Weights of a small transformer language model.
Size: MLP 960 GeGLU, vocabulary 31586.
Architecture: RMSNorm before each block, rotary positions, biases, embeddings untied during training, local attention windows, gated attention, exclusive self-attention, value embeddings, hashed n-gram embeddings, an embedding shortcut, learned residual scales, weighted sums over earlier layers, capped logits.
Training: a variant of Adam for these matrices, 1742M tokens.
Each number is 128 + 32 x the weight over its row's rms, rounded and kept within 0 to 255. Layers, rows and columns count from 0. Numbers have three digits each. The size before them is the row's rms in percent of the matrix's.

# layer 3 attention key, 1024x640, rms 0.0405, rows 360-398, columns 560-599
089:120105083148133119123134146098136131167142092062042139155119157167123129164181145108183158095167167150071126090150106127
096:117050112132118140147116088137138133118115125155086139157106140113099155108056107140116117126139085110196091187142167078
099:139155119141128047153116112102142132093139080120127152093096098148118063139155144079097137096123081167123116118173138095
106:133171091138118115204201170141125123096124146072153101165126136127120152114116120124095150138080152118143094103145148111
102:155104130071090124094142139129113117067113106122083178129125115151128120131150098086099134124079092150136088184131064089
098:138117126190077122121070058107101103142107133158168154139142127122106154143148186130136130098136069148103075115151113133
105:090116105086166167130113150197155137094096138122088181173219085129196088138058085131097152093166108164130135114120108137
105:121146112102106154104076156124062104133150144128104073074143054146068128200064133087144128159161103130156163127090151129
100:108151169101119158188173157163178126115113134143076137166092183087191073171081161193117154040088151179183118162130147136
096:135147099124141129091126130130148064057081115168119187128085105069155134102094150170128112100127130129149080119103094139
103:116137081154170131138167100162177060076137117129159115025093091123087101121143196131122156106143102103102132127158170143
100:105182100087182147135103093186103175183113171131130170160085103158155155140173067111175132180115094064087085134145161071
101:107192149121158127127123110152110083055099138115111101168133161091158056113090156177167084103115116153145145124099083179
101:079191148133098174143115149088120147124113122098161092088121149124069129109117118149149143114162144144123120092133099165
102:096107117166113059162143143128082198099083102082088150140064149085185159104074188136101142096105126144130085136109117129
108:156124118176151115179103189172171093089134153141189098125105070211079175138150142091078075098102113112104097144137165162
109:163128125108142100133127149112153080107157126160211090132085117185158161120170133155097134106143133141113108140183155142
102:149157137138109088130185149121117112215194132146121112131146096109126126075123069102146136172124143099113174148147170165
088:136083126095109115138141117090136115192121094156060108149101154151087163198089151115201148118113108157149161106098150115
101:138127138120145192173129144077151091104117090123131094129101079123149109119110078061162120116157145145159105159117181134
103:137074133118117088094182094134123113114104140141089138088145102178106176072133137159118133138167036132187122119070162094
107:167122085131119108196080143188119107093092087165051154145197102121094132075116096078094117179118181114177118166112113159
101:132138133142117085063111118096119113125085146165167146150104105114094215142185155165052104097172131126097158154099108151
101:185171113096172085123126184077092117106143104082157143154123117129077150087170062123135134167142192089150176158119129140
099:088108058146150141167145165085123162133071100143154094143062113120164123166142104199167103112118183138104181116136124130
096:141078146126073101134162173095133130169083105154203093161125163167128071115119134138147084087127193079098156082153137187
101:120150144115099134141207107124147145075197170105137161123185148173108093150147082156130119122116142160116127168075119139
099:156184174088130171091137117175093120075141185086109129110137119132102170187107122093108120120152132156121076130088110114
101:085167088123133090132183083107122102083171162111145114163166143144142132161111109160115150115111136163114101180091139093
119:135078137159098122102103132146146154167128071163161120124104111094127149087105087124147096120158136101114178095176116149
126:166105152131147070101008154158129174194124145176068120121119113099175134139089141103103108102076130111115108077199133154
082:129126085115175102065035117121147121162145129111125098154112136077167125140106112164151086115106152129129149116137133155
085:099113156149102124185078109182131127123098125141132160108142151139126185155105103072124136130138159116126130082204087144
094:121126150117056129147200139117128090075162137111128136099160191156065099114180149106147189085159147169133130149106155157
092:083132077136167166088056126184102168139135118179126115141105080176175123170043090055158115188132088107117143112134136104
085:164129124121139108156084148127097185132108148115156108134156161119171148135199150162148159107105113140082173108187130179
091:137168122165083144172143155067153126103152124105104199155182219127137167169176148139163138134136169130087165079121128146
095:107107149128128138147146186093179095160150099163166136171085216078075145151097115134149162141125152136155118140102171142
089:095125151131069148124076099098157120141166083155090140125143085104129103083111184089094076074130144166151161101139125104
# layer 3 attention query, 1024x640, rms 0.0412, rows 361-399, columns 560-599
095:132108113138113148174104108046109054104165145132118184105172122123149147142085164105142143096166126119167125217031084176
094:137136163128124125135099122127159168101124108112160102090124150167104124159140156173160134102135179126170163047144128120
102:143091160128126188150102117125159125135151091078134139104081105138109119154129109080116134180084155105167139104120091112
101:108116156176080153112165097093098060080168149158122088126125091158183119142115122115077147080076129149123153103118094147
092:166074142131127139131114123155130130156093102165133136125101126142146181118166059126149106101130120084076080110160139144
106:144102108165073113099078115103095119091132142099176141140185129102112117125130153172094148117111120135080144157124130092
102:162148125109096163138115093177155198133087154163118149112094075125192142097121110116081187115133149103172103118102184194
102:122159083064146175106115158116151065112075132138137088212100168094142093142155135186169148107103155159211117123087148153
091:078153161109143115088101097088144095068163113172169136096130157129084164148150183156102120139118123129129117131087134146
094:136196083091147111148144123160163095153101160132126127020110125126147132108121186164126109154104099162124093080123182106
104:143160145140122110114137119163117134126154156089114118155065116145166154092141156095144139118133158105100115213142182118
102:134138104102127140161134087140134097124108119187132163167153150104069119114179163141092085076111103131165149092093119145
097:131153112140120176117148163115102106110100079101086099099138125109135131095115136130072094162120107104123147128147109113
100:085105120108144092117113130157102138170107108114109114140134100132062090103090078052110095063140149115109127159120098191
106:058081176085193104102129087129127142190015147123115163083131149182148138114147122109169118104103132077072136147174134096
111:092125168076139111122118096167139108123097144131145097173073165130164130172149140114108141159085134136115131146203124142
102:176103114173106089124158102116105118148158127185145119117091094137136186130058156106075086146108125145158199087160148175
099:223143152122146152146099161100135150123064062076097142080098085143142156069124107105128145144123127155159120018112110178
097:113068135155141135156141113128139127116155108053115123107099158157144094144146079091129153115063078132175191135148154177
106:148107165086121172202133125133118079103201153079123189139170176132160125113158151132150131081171131182151123093119099163
093:109124127097125135120082125088154138100124166161161163124168089199150143130117166129113168089090187143125088115148152126
101:125120157135159085060105102173163146187105146137183141105070127120127134161152129183107121141121063070134073075146151102
100:093141121155175044130138109161060136100098095181176133143135124109104169125150113106137146177104096117100190127098071126
093:155190087161116158165141084183175178163157173178134136148201137101142114168102093137103110145107075193150135109175166133
107:148167093175129188163088100144183140145146191144189171115098106090118126153099070130162127157135142104089107140132126173
103:114076145092116160083171182113090103099074087072112052130105125174091153068140176128083128083146143153190106114099138083
106:121084127053149104082138172058059036123142146146063099146128110155186142089108188094173188113090165167177130128077113135
102:094092152098102136137156182122114065126106120103153045101142114137123087081165125166060141094108107174112092177091141058
116:189157083105135128144097090107134168149132113139156122118050130189125172150124143075207103096106162055099229100129108166
127:136138073157154154107074097093160174144127108161158093090129083098145122071124201112154091175108084121123147149118137095
109:120139089146124146134162108171120111138098090097153057105133088090118117058200093143030088139146060105082120136095079147
123:136174120132154141103005112088158223102149118130143157125134092099171190125114137093214085160131161160094126092129181151
125:132126209114077119136057119084103189107120130157074159164098154180134176201103148131224137120168201113081109084129117134
121:132107150153135140148170135223126108148112121088139162142115114123111091096188107123067104105121089077149161145161093169
106:107210125104138153051122118075192180103136109108135081115125131085100137122081130169135098116142150092128105138129092146
105:133165138123169121067100080188135135141148094098138119134153079141126167131089167109254109167129146089144170068086147167
090:123060114144098088080081145162120123154117177173114150117150158204152125132132143059199187110085152080063133119142074150
095:151137176084103132178099106097115080100181127161096175135133159165135112166171110155179103131154190118056156190150146124
077:056086137152100155120120148064103163096175182128123114129195121177134153197177135202109109114130151151139091131165100084
# layer 3 attention value, 1024x640, rms 0.0398, rows 256-383, columns 560-599
091:176070161089117149147153124112096175077151101166118119155173133117155144116065082168111190154118139146138179082146101166
094:080110129183159156115140098122154106110148129100141114097116176138152126142189138105090107144120106144138101120126104100
092:105153091110117153128145077136128140138107092144185088100105097152182090122184135113164123090133169148096070169154171082
104:142159100097157139132103132170116173130128100145086169150112127129144123192086131235183106150130106110098177131082135113
095:078133138106110156120129153058142104131089145142099107149171115119067162137078135143123158147121139169126112155079130148
101:086178134065112121061121098110109153051102144136140178075087116114141106151234148127171123135149156099103103098097142111
105:121120109140161083205150135083118152215175132118120119147112135145158147137153084186111133132165116106154104087139147150
103:202136123049097156110138150059165152085130092127128126169079122130119145109095118134169144148128122137175137128074160118
105:182119141124112190111118153075123145151112142127145094157114168153120151127146157094110163173129207042159124146071139144
100:086127129154142109148139122152104137105083090126098123100095135131131154205182138170153103132095072134128159094138174151
102:126143109093128186097157145180157155066153184113126088081136122170112081110118123108133173164165095152156144166076169123
099:066147135116131125100117136121137084124125115147133141180182102179175120149112153141122097154171097111100099136136179130
110:163105137135106102082141106167083093050146122117130197092048152126115109144150135107088113149094113071196144155118132118
095:096142145152121143163141103093133168087141186130073162137102087140066174085144134116106185101074138132137141156125123134
098:104112134152200109175137124187077137085106128130148095153101145162182117145165119061175077146113119163161070120148107093
094:090083083131155094110131102118084163132089096160157121139102160095185190134116151129130140128119180119134125110140118141
099:131162111178163165138133099168156101124116128089134086167113077145179062132178142134095179120129175126106143134165155148
092:152109129145132085092133140156046126129143133156116129113149112137095109032160157096127125106129127124123114190141114151
096:171116109130136100131127172118134097125091100059117057163147134162190147124142139143148088107137125142071134114152083112
100:101138142127105125085115128138108118066101098185141088072121087123128078183122172188091122109141120128175123109130137134
112:144152142076098160177140130045130128131111103107094126153073108090039108115164127174089095159118053125167099146094145130
097:078200145133175089140123111076123107147116114108131107187160145099161162177160119162119121134129101058204139104091142143
102:123168131147102109109127115094092136150102207107143173131066149100069114133091137167156122165145099134164166095138148124
096:122150170138139105168133109117160134170045132125114085149156099064128136112156125159084134102111169120098171167134090137
098:127164144132120090127096106080182164071094149136136064160142141092199103141176105105129142159120113117144140131063166093
105:117115149115162143154140146075119182141155138169127123146184121127109166071074133101123157123125080187072140155111141119
099:159125106092086146112148106153160168121172158134152158118077178167142077140114063140135156133129125065122098051103110138
100:132137147101138116143128135112095094138024100123130103196107155122134147066070128146080063132073162080080102147081096109
104:142157141130129086161087129156101069112168208163157074167197132129148143184083087115126157131160155110079157169094134116
098:133092149184143184163161159123161186223103145115142094126109102104152130148105062133154166167139132076118087170170097134
100:159175104106110077119145086116058174135191129139138163100080136114101074122138177137125182147100134125173097174070120135
082:154106186127084032187138144127090131129125076157122136114128183132145198145111150074089094141093142164101161046120164131
093:138148059123070106078135068089165063130188154128104164139192125176114102128097092126114157161134113115103076123121155107
097:127128058107175161053134078140150173106136159092142180133078073113134095090177143083196146100147092112191101137161177117
095:113119181093091150157148191108094078135130118105104150135159111158133154109162181112094074118164112134136072159109168139
093:107132113137141112154133158145099139114165091141144133198132161113183126160103092154201132179115141132194138125115110161
102:141158138121145073140142157166130112129185195147121057141180145114114133108188172164100128129143130134065188138083165110
104:199085131118148152150163161157134115130109149110135102105135126081080140053148164104150133140121079154141102110112150107
104:126127113133173181040141125052148109123220189141103118168113164105093064095167097082127143114073152197156153161074150132
095:093139095091129143133125160159140143119119081160129167120112116157164073123084137151218088184161099118107161122139170116
101:126128106138138092184130151158014159137177107115153192088081154122177076206162124093191131136152142100102199143120135107
102:125095148141110164137099174155129088132117127115129087121182135114108089176118200109165159104136185146101149181120142093
100:064162098121151137080136116155166137107131173132127184150081136142143040129124148110142116108118099117171135103081188103
096:148113108156124146062120154133158104068125126082152097108133107136106141091100138100148145152154150114117077201105148071
097:137103121092151134194114063099084134154123123143108128154108101173121130194136036133129160108150143179138116124133143154
099:123120146147097083030116097108109084182151157140135122138140132125146137077153117084112133100146195204099101104159056098
107:103150144102127067173125108147140123085203148155132089139162151162092094205150100165105112129125087089172233129128068132
096:163107100139170110096135140130135186082135133126138038173174140086102065134050094138121116159116094167172194150119126095
094:125175144090148121156120164145176175095099100158094138116052131124024114121164195122158104104144173059185165104070125147
099:127108146171145135121119144082090123160179081133159157118123151129180138144094085159142085149128112112102136130162092139
089:132165144114110115152149129116086063095149109101079060120136172154107129103149091134111143097055112175112164098091173139
100:105132084065104112137118094086129128119077137157101153137112159176153086126216150132197097153127153075086117079128143111
096:143126050110119182117118125143151143123180107125137132173207153166159090073164162118224126144144150090107139067158107135
105:099135140123193110192134160122090139073109150175135162130132148057109128200167158173124079132124118134183177133112158138
112:097107122140144102063137103141116105115135141104139103101161128087157142141142122124212154145157112111117154153149159159
095:109111151119123098178152143193164115113181182080145154147168101179107173152107108115097196122116143135116112168123185191
103:126083098112130045130110129144144091110134101067097118134135126111152067127161106122119128131160119168123120042148107109
098:148067147186147125134124148142157142108090099212184046146146117114150100066044136179153129132143102188086155128116112129
104:183158104126114082120120166178155139093142154097161084115142102157139153118141162117088106106146132082136140078153146144
105:152139161136108158086109095066099114157045064114154116144157108172139097119161090079170155185116134149184051211095139110
092:109133116127121109087111130082168140164150059149115108054147132096139127096148138188148078162131087090148096127150168110
097:155182110129108047131102150193096130099125166123095096133144141104090164160205131116103120123080156133046196120076169128
100:139157138134177112078116144165085075119201216076132155138101145131132131146205107086101120147162118162133134166101183116
093:128136087175189169102122109126134124163129090132158151138074106114128109111149186124151165166144092132162102171128057134
103:158070172118081095157105123107092124166119099116128090086137128150128099163165108143128128119103082145084089104169104130
099:145104114078160121147138174133138184105143047086118091115145133134191092112106145070109125149100118145143080162144107094
088:120137124108156174132081126139058123150141064142102167102088155126135093218158095124170152174148071145174113119147107148
093:124109182183150105115139130201156165159110134076159152113188175117107122094096160109172134164148162111081095087159145152
101:166069159173141155140127109118154144098102096141151125136120101145119065091123170048127150112143158094164165120108138179
090:141125206203122121113120154132110089160102094145140080129133106128130144128176195141062113108120187118108047063084116153
103:094063131108099167106122111109166203170097086140156147127156136124081153118050059097129104140127122162169153113175103155
104:122109161191102100132136118149190088112173184069151097104174074114094104217136133140107153160190049085138115095139200149
088:075066143137170179171135138111145125123098186177154201133113171080105046142130111075128146168136136140129186112098140197
095:138160090111149122080116122176122119183142128137102127159103144114134158111154112138134126114154208141090137125096124115
093:103124115165122134098131111126130191103101127138101159130138101126124123055154143086135132119144192116055150125126198107
109:122134137136110125145146121072077160160123153105148154143140130162123105158223053075124173151125112099104149109126124166
098:136092136093083148073133162161184129120126120122164169145114140124096144089053122084194163109133184122133148132132179088
100:152163104127109140127137107099083120133183137141175080094101145121132126154172164150093115154142136119079099124078130161
097:069113166110124120123143080091073154162138049033094104163167122138155132160165120143147168142147140104173130124106074167
093:139163107090109142139146148076089132154123127166111127163121108161142116164190145180154142179132108118122170106128120120
100:132161142104141088058150104162138104089128161072108159139057109168092086172139073152117114118141092178107103154147199126
098:157111046136155145109120088148082174092144106133136138116152168090088075089124127146109116123125129112143115084195127121
102:105149105114144112126155163136142122109118164180131106146126164137193088157102070159136116127148121135118163122123124109
093:123137114096189128196147111126155142130127164108098121137112189102106105132102123119136118102097106124193160087120105162
107:150216100084118137138126160119114109077170153142107198103121137101129168099160192137133068147136157113164103112123104140
103:105147111082097193148144136093122094115099111135135152131157165124139143122107132158173116105127204146128170079103179138
109:140213087085138115190172148114156077079147106163139198149117127142060104169165163139108102130159168127132155087090138159
098:202108214101144141101120157086130205170131047114150100112118135130113145076120127157144130165130115127123114144084095143
104:155125106142199148094123159144160103060130099139104081117120151120113091086101151085181150150095159153158140130148086102
098:123139115120147120146110136155165138099123051159154151170085106145095087105075117128108126135126129138171131114090172139
101:134155118198103090110108133138190144140097167140121056129099118084173111084121110130106116149098176125140092131078088111
097:139111160140111112115148097082142118132169162087165115117114099155154070089124066101158156087146154092135165144121168140
098:153128084202190128127129097167112130150146100078140147105119158062071083102186203125160090147131123115153102168095020135
093:099153183121136116106115151134154113140136161123110082139133144156114166126109123122058172131114165147142098161082093107
092:146119045169135132118136121108159105077080135183141132109080162087161129096126172142183097115087135129122156157161093121
092:144126134114113095122118145140127148122152129079119167108062135102089149185150113116065131132090114107180135152160106153
087:126122126137166114109124071111116106157094183088084080106153166158158087108124116084121129119131132111097135113135111134
103:168061116122106183145132124128100120155103135094107109173146112120208128114100072108142146110152130155134162112162089154
091:158113132192108133078109118128136141140100125161151147164085120158112080130127099128100079099120168089168048155134065120
094:150068083124142111099140107080206205163118114155136096151077128133189122075166109148190150117111138092128132071129156101
108:075152093180120141096134055142112176128104108109163094121117137113169080152137085076164143125167110110145105144124165127
096:142112082151119108151137116154156174095094096127120136077103150079133123113166147081114106105120054098166145121161141096
088:110155140104097172100126143093084156161067114132131232161123109122115108137148092081136179086115143122166122141130156117
096:141120207146087146172128112140137089135162144105117127133153165127093128118140098073092128106155114100154094098125147106
090:154121141134157114124096140158178133102117123101122103148133154147156137109106106148213120133167101159160112105128138126
101:099076090193172122136173108156160173128124147150131081153114077164180132096058140132187175099130105099149131168126109086
099:159158149089092123125117167140185097039110165100122162124064098123110133069101198148122129142084142154080169171140152161
099:069159094126136126142139073144146131130116167120120132135125140108120147129152163133176125140196103124151123114067144144
101:181132121076095118123151139126136131120118131151115187145154113093064157098106147108118142143101154115140183104130181113
099:143152165111082139083159125075126112164154128160147178149126116162116125103149195117156091119077123117111087096107126066
095:105115105180122174135132140128078091112144177146081180161082111100163114143121128112156142105081098138145176150095110132
096:174121133128133102113158163174189076104179185131133093140169137147164184108062135163125113123173152172098128150132150123
100:092146108095097128168134101110134131167091055180143127143086141141140106138072136123172116093128139130120143113141127115
100:098153121100162131150135101168110082138196151109186167112110120123115153124133125143072124200168096082136107091121122117
104:122219143071096163189141096086189082121145168133125165155115126145114104146150150123104150080095158130150139087072152144
103:142119102147098097103122100073165154137106029126088103122100087131172107095095149238130119123127130142137082082193078138
090:196091089163085168081098090110133144145187106112161066127108144106183131093149141110184134109110142149128053144138184171
099:142129108104139146152135155197163140117066128136120110152112113088089079161113152171070106156130159147157118131105195117
094:153155073157093077096145131141112143110119097169143099053104168128135138131141143161153106119140138097104121062127088127
095:091161088107183106154114150152054091113063171149137153148140172135175149157144132118159079118130149101094191093144119090
090:153175142120120167049138127114148105135154171129131151110136086181193185119098134140131149133126106158089061162173161151
099:135159113167129134107114133124171141108188130130147091176096134138126124161118192150103155122107081125172141091100156140
094:049143144141130136142134109167118093164109120083175093152098090069134096106120144142154171093162089087145131072114158100
100:117158128102148126173164139149148082098147133104110167166115117147161111133188133124118139123146144152067210105106119162
092:118107164124074175106095108114137144176087078146130138137168146090112222133087110164119146123124087121114136150134095152
095:169127109105121139107154137139142117077114157127084181121178134132067139062114111084072115196144074129122131116126139136
093:169156129132147108149103093095117071082212133163134127136137187122105137114169161151052112118134175134109130124114149191
101:168133121111131105180130149135104184138080136089057173132102126099139110130168132154124107127106139105144183135127087095
# layer 3 attention output (transposed), 1024x640, rms 0.0383, rows 256-383, columns 560-599
104:136160055116131198148108082081172106113139145171105145157105142159098116136175145100135115188143099115086201171102085213
101:117068144124131115100067106142155127131170111164110099138146120133097089101133144159191126150107080187116119142119133129
101:143115135128144120136193156079122168162163147160150125152101130116146129127132147119140123061191094136117165158118128118
100:089101119118116099129141128130178088162083130092081150161164116159155104143127158141169186067126070112115106133119150172
090:133089184117145097131138115093105119083164125103118177095130149173133155113045150123153118211158106155135148151101118104
091:135074097122062120113109119104149075100217130150148147170103112132144124109145106135083076111179098107079142112129156134
109:120131162125139147136164197126146147140118175151160129115182116148156141128178112106134192137109124177096107147121132126
097:159224121146143159192181122123099133079092122151159106095126121096159073140066043157181110096163069114146148096092139090
101:165030151188091103142061164096122091130155165114145111075100088114141103133158055133101122098087106111115086126147165130
095:124148119095109112097053152148138183093189097115145115137117184142135148063124119135137101166063114101147139196124147177
103:183126147192198176113151121107165132147083116116087159132107138103142199089159174090153054110132112129142069137127107106
096:136168175136149166203127107128137167142201146158114076142163057142094161090167134134095097141165048152175113111149141102
101:112147121155167108117181151141102117162143098068141132071131130084119216102126163120171067164124159038112121105148138153
109:088113136119143140195154182121138205068101110044118089115115155134116148194124126088079123130116085112048105150087163155
096:087099098165157094123051111125101122113128124160146154088170073161214150126092161104116077160102082107197186122131135078
101:129185067103113129124135141126129141144156122177129157132117144119121151170131118107167075154168052116165166094147053108
102:122135125127135072158186115104136120200159175162116116119155107125106141167148155143200106059119141163135103140069171123
099:090111100219125143076125102147106157136107128059188137116184136055118115118126128055151109124134154130125182111114106149
098:129122170113124114144143079149154120102128122160143068076147079143180128148145145105193135146072093167156144086125150168
108:138156160167082107089059160152159120109062132114151097143117145113170146076093133107161166136163199195105101148155110167
091:158091190099147162124094160141160130087105087152103117168101103148169109123078071156163134159180093137067106195140153179
097:113108164095116154153105086155067149158149144177138105172086097125190108103123121150145191056140143145137152169159181125
107:064111130163087170159143138081166135136173130148116155113124100078126067147151134160090121155160078128149120152133110188
103:070124124103116162143068135146126149131184123098130111107128177056114146151139094093115132174124107141212170134114124186
101:138120083120141131074091093117120074134151133126146171144078156173155138127083117114143148143107086151115103134127127091
103:170074144148129174143094110071160116123134111138092126121177166140091107162119129126153173181138136141121185078151153162
096:121046106143132150070126112070124111103153090121135152126138150125159170073086124095134104121124160057176138151137144122
103:138128138128068149173148144146083111088106159055158103123092096150119105115106149123112137118082146103137125135181135154
103:182186122092158200152107087042123084142093086123131097125156156069128151123144174104143109155178126032167132120112093130
098:108139133069128083126102147161110131118133208103163130128162122100065117121134131133137141100108044106123078120068121169
100:128105128155088151087099150153126099125134097098191149113106139149146114120200112119149143155110104073165098091129093181
109:106150087168115117055064140145130120156121147158108075137170147088073130140155092110122079163107116131155158195116073115
100:160098104138092131133133105101152153117114126085170200120123148182167099119124157098050119165056158134111135170146076164
100:153132132163197148224169125131106107127147104106114189064129115132078102145067145108161142134113064166152120117117104168
108:123218089149141199109143179138169101099112147192108075178159144159155102117165120116094102144088169145107145125183192105
096:123131125123101146130146146125155079119171128131127159156123161168125151083094156097160129145152099074102055139052090159
100:155172122143121123114100134121138139118111183078147118131127163110121137089118139058115078114096169095102111111128154079
100:131101119120152134119103189123108151140148155145158161167141111078085205096119148088129164191111127108098135112100122086
094:147073120149097230079143116143145149101135163119126180167088148074135081120143139192118107133142099168135100110164099117
098:144120083149084152109144089142147107176176132132151154137084129096132079073138138090091136168117175158123121045134138151
103:169133119138158141081077149171218093165081147187097157113142175161093151122142156144185125106173134072185124084082136079
099:158150145159141146200096181065129108137095215128110155118075080142146080122146124172130083162140121076117112190199067096
095:123100127168093153111112109137107140116157140131113092076121174114141158076144154140138155174100108094142135116141104101
102:184099160157132122152103150197131130098174126081136111098097083088145109106143138169199082132085080100068151098143090154
097:065121164137129126118122096107167102103114091141126163099128162145135103126122196133162083079071053175120158168100093125
102:104136099105151148166143118125169072167146152118113116139173121061153088062101119126131133183053118112120143103141141080
100:118132072153119092098121184138145068094105105097158150098078126121131172166128159124148110100147188065118127141141127127
106:161136142132192135116139152163124176220144153102178144135095093114125181076168119096172175139077116158111142141087074150
099:139141197122160153153153167167117128124131129082104138085087152112118136148101133089148162138129094079126116127107159135
100:109169153090141084230138190096115162118129113104061143147167172130130120162129112074128134109120183087078054142092095077
100:089156106100159137132121092139138100153148118187025097109063142119102138144145141084117117094110092133132112108165162147
106:111170116146110109192152104129127108103180167153109168064090140183162111156046184083123194108118149091136149159120200119
100:148143064135154100143109102139147088168178139104076118104080076157090155073168141137163146155104102171175132106187132156
103:116148107139151130148132100116185148168087131153096136130194120118081134111146163120136205166116141140136157190094149105
100:079099124103124101149090115137132135121120163100142104144184145101147147192144126142137134119113133178126143068106126138
107:180085088175110108188141126090070106129037049078112106116136151114097129085112141117078070102131159091141133159148144097
097:122131166140133170109079111147128111162118159199150137180113150106111118113130127051152166079118029132112151133121124192
095:169065115146073100159103107150116177192149121116149134171166175129129144089122099145114124175151084130099091159073120156
100:149155107061173127159112124137123122161090141131047106136063125108134140132118139164129173181137148090150103140153084126
102:125075153093135094146129047136093134100118129098117159178064055135147106082090160112124138182078085116131130081130126122
101:156120124124098182072159133107144111137137137121211093157120131136144059102111175124144102125110159084071117165129162110
098:154115096136136089133132171049148177122093098122093119148146156142117150143162143110076108127097163114119119142173141109
098:111102113141154133080150126100130129163155075128084131185167149101111100120134141112090106122084178172096109097117132174
102:131163117131151132128113119218120071105178120123118110108111129102140112153182130170084132147079095106147118119131164179
104:061026097108150069065125142138075117090143149136174152118154148124103147148119205126178129100118159131152115138159061112
098:119114093159158075125161156087081066088131151077171107085077123090087142201130173165082121179183131060148138106120091124
106:126118129144168092095117139147110124090131151170109172168108146095137173138136142196114164127130106153094115157111149149
102:131114051153153108116087087136068166166089141132166137139147146146099112173107099116141140151128074066159133132074126142
099:125152125144124104095148106140101173172165168100207157080102172160144163134047184133057162085134087062097175125121141128
102:136141082128099113209179148088072065144142153080084131177197129125144142146107096153128148134083157128137084089124060166
103:098082105075132074096093155086054130104112129160122103059127101048137118126097135100088105209107135119159121137119151069
099:089135148112154101142143166110126107097039103137186077068182122144112177159123123105182158112088136118131125179180109144
084:115142143097133085179107141100085174167089137179112088138132113175085109133130097140135111078152097106144124171068119113
104:096159105141061091110171118187165073102173138098125097165096144159158134153192106170136087100124113096163180087130089119
097:130124120139139118128146158179148190107141108135158120130096105097084098110135152074085115164116104141168179072099157096
104:101114152128126144098105144158057156151121151090118086099095126152152109131111113119162125119131138161129083135131182146
101:169082145139089152158129180115117106101179155142095190058121169050143154097110132119084097132146113083134122149158106127
105:166153073149124144078093203088073146145104111119107113115080135144114160141254115151155120135095107066136107142112140147
095:126181121102167141095071053111098116127101153120156145121100130112142120173122129090130192152119163168152144158171191142
102:152158095115082136130113109163193137100169142225118098169110125157143134130156148122073116130105101084162145133116167178
101:144063130132101139106163159099138132162126093167095139108130091143125122151110162137162140104131140123139091155155143160
101:099135121157171122075138131144131112095190131065164138095119090081129128144119142109183181058121164181081195141182141130
102:130110134115095052122102135168127056173089132154107076127151153193107148108115146100190060122132133140155087147084121076
101:137162079131151123102148180141107180130112093105138120154106094144182085192134086141188140151141108113097197166098144114
101:149175155113072172202103123086128082093145091122130182146156122116147116147153091108125106125114095099075136105173116145
101:148193123139087165142121099105183155070132153122104089067144087073170083135127108140161119166103095160142130065129098157
106:118169158200126146074112154104148061173085102154136084105132215120148110123135093145188137044144142078162144116100130120
101:142107132153107113174149098113117068135118128169088127114183124176040118134122140130120188123150121095151107146112114137
099:087115134169150113110118053111132172106139095126141159079165115111074168132114103129149111204118123120127166072123069092
099:132113131104093123187120118155133165095156144130133153120127113109135100095106166182155180123109134191133116106154179164
099:155133137100153163113078079174141154132105115130060131187121108120162116160120126141137104189093132131144144150178157126
111:117117096127163166056091135139122166107099195176126147145099157194152112162086120142091091112197106132134137086107148106
100:105162127088161169141130090135123092169200162149099140185112084138172108113135116180147184166131149092148122142144123170
094:142063131096068140091149107170153099122111114145104127144133109106120162143116134133123114095128083107185148113136103151
104:135150071162141097091119122106124170096155197145094139165141121133116112142041119063147124125112114174127127103103140078
108:159142179082136164141117133097122190122143097067103153115120082138125142081089120153065191112103135101161116160140135216
093:149121149115150108149138127102130162116117160111145111102117119097152120179070146099118103127145047103147141163102106168
103:119121123147109082160104093117094157129206164070139189079157057112146092134106116139157143142135104118106122117146161181
107:105151117111108124121129192202156082141134093064122124113119105148127153111193167142148112136137126085082102119133102107
102:116099089089131132155139171176162163122160164127117083103106081073180090161113156166063109105103147105154119126162137109
104:171103124126091148061167127152134129172178144182086182093092170195165117110119170131089128142134124096194093131141121123
102:174174184118156149044140129133153131146109112125163175090118142121133143134177131145143138078214135104164091187132119132
102:111096066143062150180124105164145078100108141143171113173103171163149073125127107152132103123222114110172111133151101111
100:129127147147132166110094124124147163113118161107140114138136118137203110061114153180153098212117138139106108125162160179
100:124100154092106163119105129107148140165053140158172093116184103188180170139127123073164121130092166152104144118077075065
098:142117077125119118123109074143103194130136186060172139184103082136043176086162135142104089127170134194111145111128069094
104:128127172173140153169165182095078134110080142161177148131137070193074107123164093095149104127147110130070142150110104134
095:136105152160148080136116122109182198156140098126075115141142127127088154186091184143128139142113111160145114116129118075
094:167118124096161129190107162112132147124118151147164159081136153102140125158145171116095132131178128094124139094175124108
102:103196150152135188187153139151118153107135146113143166123140164156088150094093116102094117148051190025145197083131119190
106:124143149081107143108098147136103131139165147124150141090170165159144142132171149070132155098097114086046107098124167183
100:131176129181128106122131097080183116189195112105114079177136159118133144125195084193189088116147153112118161176105119169
096:077145156132114130111144056102091146140185144142162133140064141117129128104109055078175116154137087119136156137159104122
101:106185150125121101123143104142127061173097128143088114127126135148116095159110145142179063092084182121113085147179085155
094:128142090085084105115179102082136094102152139120043140077139115131102170117069091084142175121111145131134111127162126063
104:107108178099117114145138213175120078172131124151117088165111121084080133133090118100100158137121098141129149123094159136
100:111067091153114149134156146104140171196196176095116120136108158128068118086145145118207149104145147130120112099171107135
101:120072178110209168153100095166086125185095094173171129102083142074106155094158103090103144116103081101153087128095107165
104:193166131116101187121126151134156109122145192149063147118140163059220113095175110128141197177140116124132151136131181177
095:177110152140103107057130085119143112168174178107145198122102150104100142101101159194107051106103137122125129131123144150
098:142094141150107157136185152124137120154105167147131125101134083152180137126137142122143119071134151100156143092175090165
097:156086115116169121119133101158197094159131106111078125142134121170154117148143142127156106166120066146144101136137156117
100:120162111119189166138135059200126108140143138138085115170125069141144116100140042132155107156140089142108146125149154117
094:099123109112131073092132132157148061089130107086084124138105104201085111174120185142184116162110189115120119141105147129
103:134144168120102075136142160158122181062127114062118090110154094153139138157184133136114175152129139086180138159107154127
098:161158094152112159187140142053111143147136128116137145133100132101148117110094155152096140078102080119123162132178159089
103:110104083165131120095101142084128104150094075131090106154177166140099137190110122169184094077108131139198118167149132163
100:113188153150085166140124118128218114090105171187201101157093115135104172216112132110120115179119080138097133158085186097